From a checkpoint of a small transformer trained on Wikipedia: vocabulary 8192.
Each number is 128 + 32 x the weight over its row's rms, rounded and kept within 0 to 255. Layers, rows and columns count from 0. Numbers have three digits each. The size before them is the row's rms in percent of the matrix's.

# layer 4 MLP down (transposed), 1024x384, rms 0.0752, rows 924-933, columns 0-95
102:092131093105117104105096167109155121121085076102160131142169083161095132138146159108105132118142125145099179130165175098153081137132113170112128094084113167138086166185167230097090185181060137136175165099101072133094115167107121125056169119079106107144115140141094159084048104114180129207
103:164095111142160120107133127155144094194137174154096129082130102193066104112055118119117159140132078104134131090101155119137127097165106109184090102141129077118111148087102160132128076117159127124154158152089055137164079100172187124145155154147091156126137125149095107131083094115101150148
098:085108116141077120131090093162095156106107161113143130118177113104175161063149168118089152145148147135073195105080162100165149171102122081123106173125126115116120085129094108121111131150109122144157129158090125169090119049153139139071155101151212094162134090161104147087135099093122092160
098:224155114100022139156097077113098073145155169197123159074149143137136107051095097172164100096147137123097137126102100144196091111173085129155132135130134095168145171140146136118159153103159164142182124157107138112143150072116127182097172097117151154075097114044132159113165189112137099177
097:112170105174150139149132089079131104167158153166161143144111087170134164170194136127149126118129100159173111109093149146082131113150141118054153095148139108116154154105118143135148144124175111126128140114128168130096124154135117171139116124136119048111160187153108142158178119119164133154
110:143175111101164151121193098147133182093097142167064140114123109085089140142168096101193172126138129131141152140135098090144148148149164127141170128125109106129189179086148113152166111138171118162104168086144160046107121119167099198074177095151103151074082116089152140145117197128138131049
099:077111157146121119128074099163161145156155123125154087121128100111071089136079136140123119088152124109121154125157164188139098141125209137191208120166155076152096124072118168128137104131157124124169169089150146182142144107136152121139082125091099109142087168161168137110105036109147115139
099:100118148208103155119150084146154134101096111116171143147151098150099118080119100091142086049127141165144073135146133081108115070179150124122102128156107128163178095106108170119122032147121089150139164097120158126183112161103143127111092187108116086108151110102092118123074107123157134165
102:090161104108092156131148117106186129092110136139134118122110153084079093091066091070017026126139068109159107180124115186131195135103167142159130145089172176140114146133156112109182097130142158119198124209146136199118081155121180149130146121129121120141147160162146098094095142161135112138
095:137077144090134119169127127147142093111140090120154185149056076171139116160119119154141139114141131097179110158165124100175127099126130150178123120093092101188138076088170120047095141109122088158143098124102146081130150102069150091167111103115162150131123132156116148106132090128155111080
# layer 4 MLP gate, 1024x384, rms 0.0786, rows 925-934, columns 0-95
102:126124104148150117084089115192113068129167183154101157197128174155126133089088133114131149118083135111149114151158179072144123145133134194123090114167155172104124099083121069138087066130149121133177154152116133123138121118126171163124146111146143113164102153085173155100096096104092090077
090:063160102082118076158098091083125112138132089166168118168114132132077090139136096150142160168086089112119128117118059131152115158143142118142108139097156120081154176114049099114128078169187099136133155121192196166130088106085137148089142155197188109181084086137164132118123136121089082078
104:176131146115094144209128174162138105143110099073131161118106123117099083094133068079194125123135093150066139142152086102116092104114077096125118211127095110156157126157113071121196118155144148148085211173141072141106142158147149097136136129133134127149149149102065161135112153109098136195
097:145091111106191086195118071117168122177106083113104128201086131125077054115135148154138145118132139129114084114153128190067162142109141091116136119123164148121177084115112092139124132119173099109124090173169087058132127134112136143141176085091128136119121187113091092162120165132147098130
104:130151113139148150123079135101120173168166128103123084079114068175112144112135136198133143119083099106104126088079164125113152199111077140074102127164084060108135066137109126163207086130085105151150110115138060137117123107126143142169141167176105147140054123078110116123158114146107114117
095:125183158165182131199092147153112144151122166172116076088092094167096167116138121097134129120160086098112111111195157142128130142159125163106124212193102113118113110092087165095143122139123124131129117157106149155122158146189145145157157119117069135151226148151096133086101116146122126183
104:187115162109162075164045107081164150104125155160079098118175120074181144102141152152120085084145116075183155155091084098133116150129114113105111077161127113137166148086078121191152098134142084119217152173074207125120164083112130116182175111120130157132114129134171086141122129097123134082
102:128116136127143125117105136114160092128114186080105124131129097097099115106115166138105175155163083128131095104117113125154180094084123124141080143120138108106200128120069130166105160174119113093153088148178140102125136122175116085097157209128136089085113109098165096153110119103080148148
092:121109171078115084144102130131156168148133101141132102122039127165152163085175134123187166157135117137119102180124063117089136155137134122125117100110148124117144123146111142083152220125116113195112092134112127143078130120092164143158114123143116135089112159147131143082133175160166090186
106:081177139116042071135091131136133116116127122148180128133081095154123151173197108128155150078104134189161125174146145122161129138121069120050184169152124080190108155097107143102158076090142134094136114138147128104105143070168158194106181138121153183071144150141157131142091159219115130142
# layer 4 MLP up, 1024x384, rms 0.079, rows 925-933, columns 0-95
102:094121112160130128104096139115098082148116103067095125152111148135072166122129102146087104155134081148109186153061064157148174128128134118174057097153134129203097082101125101105061144154117157124228177136134071142138152131148097147113149162116110114132094137129159123095170083098127106125
092:091169092095095096111138118126086125155113106180164109132083140052134181097135148142110131141091100133081163178132186098153175164100099142125121081123111123117149139140076141154110082143086132145158103108107139190136089155141150195135159078131211098175106121198139121126162126085123146132
102:152152206098174099099130150106105150175167165176086119083146136084180151144065145122108127174121148112134102149122156160124106142168139098078140068158112171107114126111134108139118102140120141188118112097151136113135158118098158083160160138138162150116068120142179132164177102133063147129
101:085099145087137121111180159156109132182102093135129178105152146064088103101085147126166108098112121185108110199147119114098121153140172099151136098116114135152157114111147165140131105171131132117153145137132137137150051067129166125113081143062098167128144090154177107158119104135159204114
105:125119135129087167154119124097112109171086150132126116101226159133160092168162132106125114108080076156104065102122134138101167142163179141096110148132115214114158125139137138224140177150135118145126121124147145151116148084151085123131121077144153121122168154101147135128114210165118142131
097:147095095146110240141155161159106160118155144081175099171152139112188109146114120168119121176104160179101125163093058123136133119097117157169163091119141074173133071139147118134111118083109134078117111148096114103064088103098118205117127133138131061125113096065137145131158159083158098101
101:097130117100178147103113108174096090101164121152124147132197139175126086141099126165122128102102117108125134088142151181131125111174117111126132158181114181118188064157135063097125165139104083170101155170136141188155181180075131071155090110124152138090096115122085129106127132128100104077
109:119122148155116106121113083130112085095121145077106153088152141040125148185087123078121104141140137120181117139135137154066156141131175071099081171089152142139149129135173095166153066105063141139141162133062129191150104127154089089076140147124050172155076078113150144172164124214109125106
093:101104123190128175110142159145098131129102121123109131132135105127190122149125158081152130203126131185152107139152188143115177116121112129153106073122142153123142070112129185146064150110182134111090126149137104145160134135176125120079122121104130179112158169117105107113156158037179175091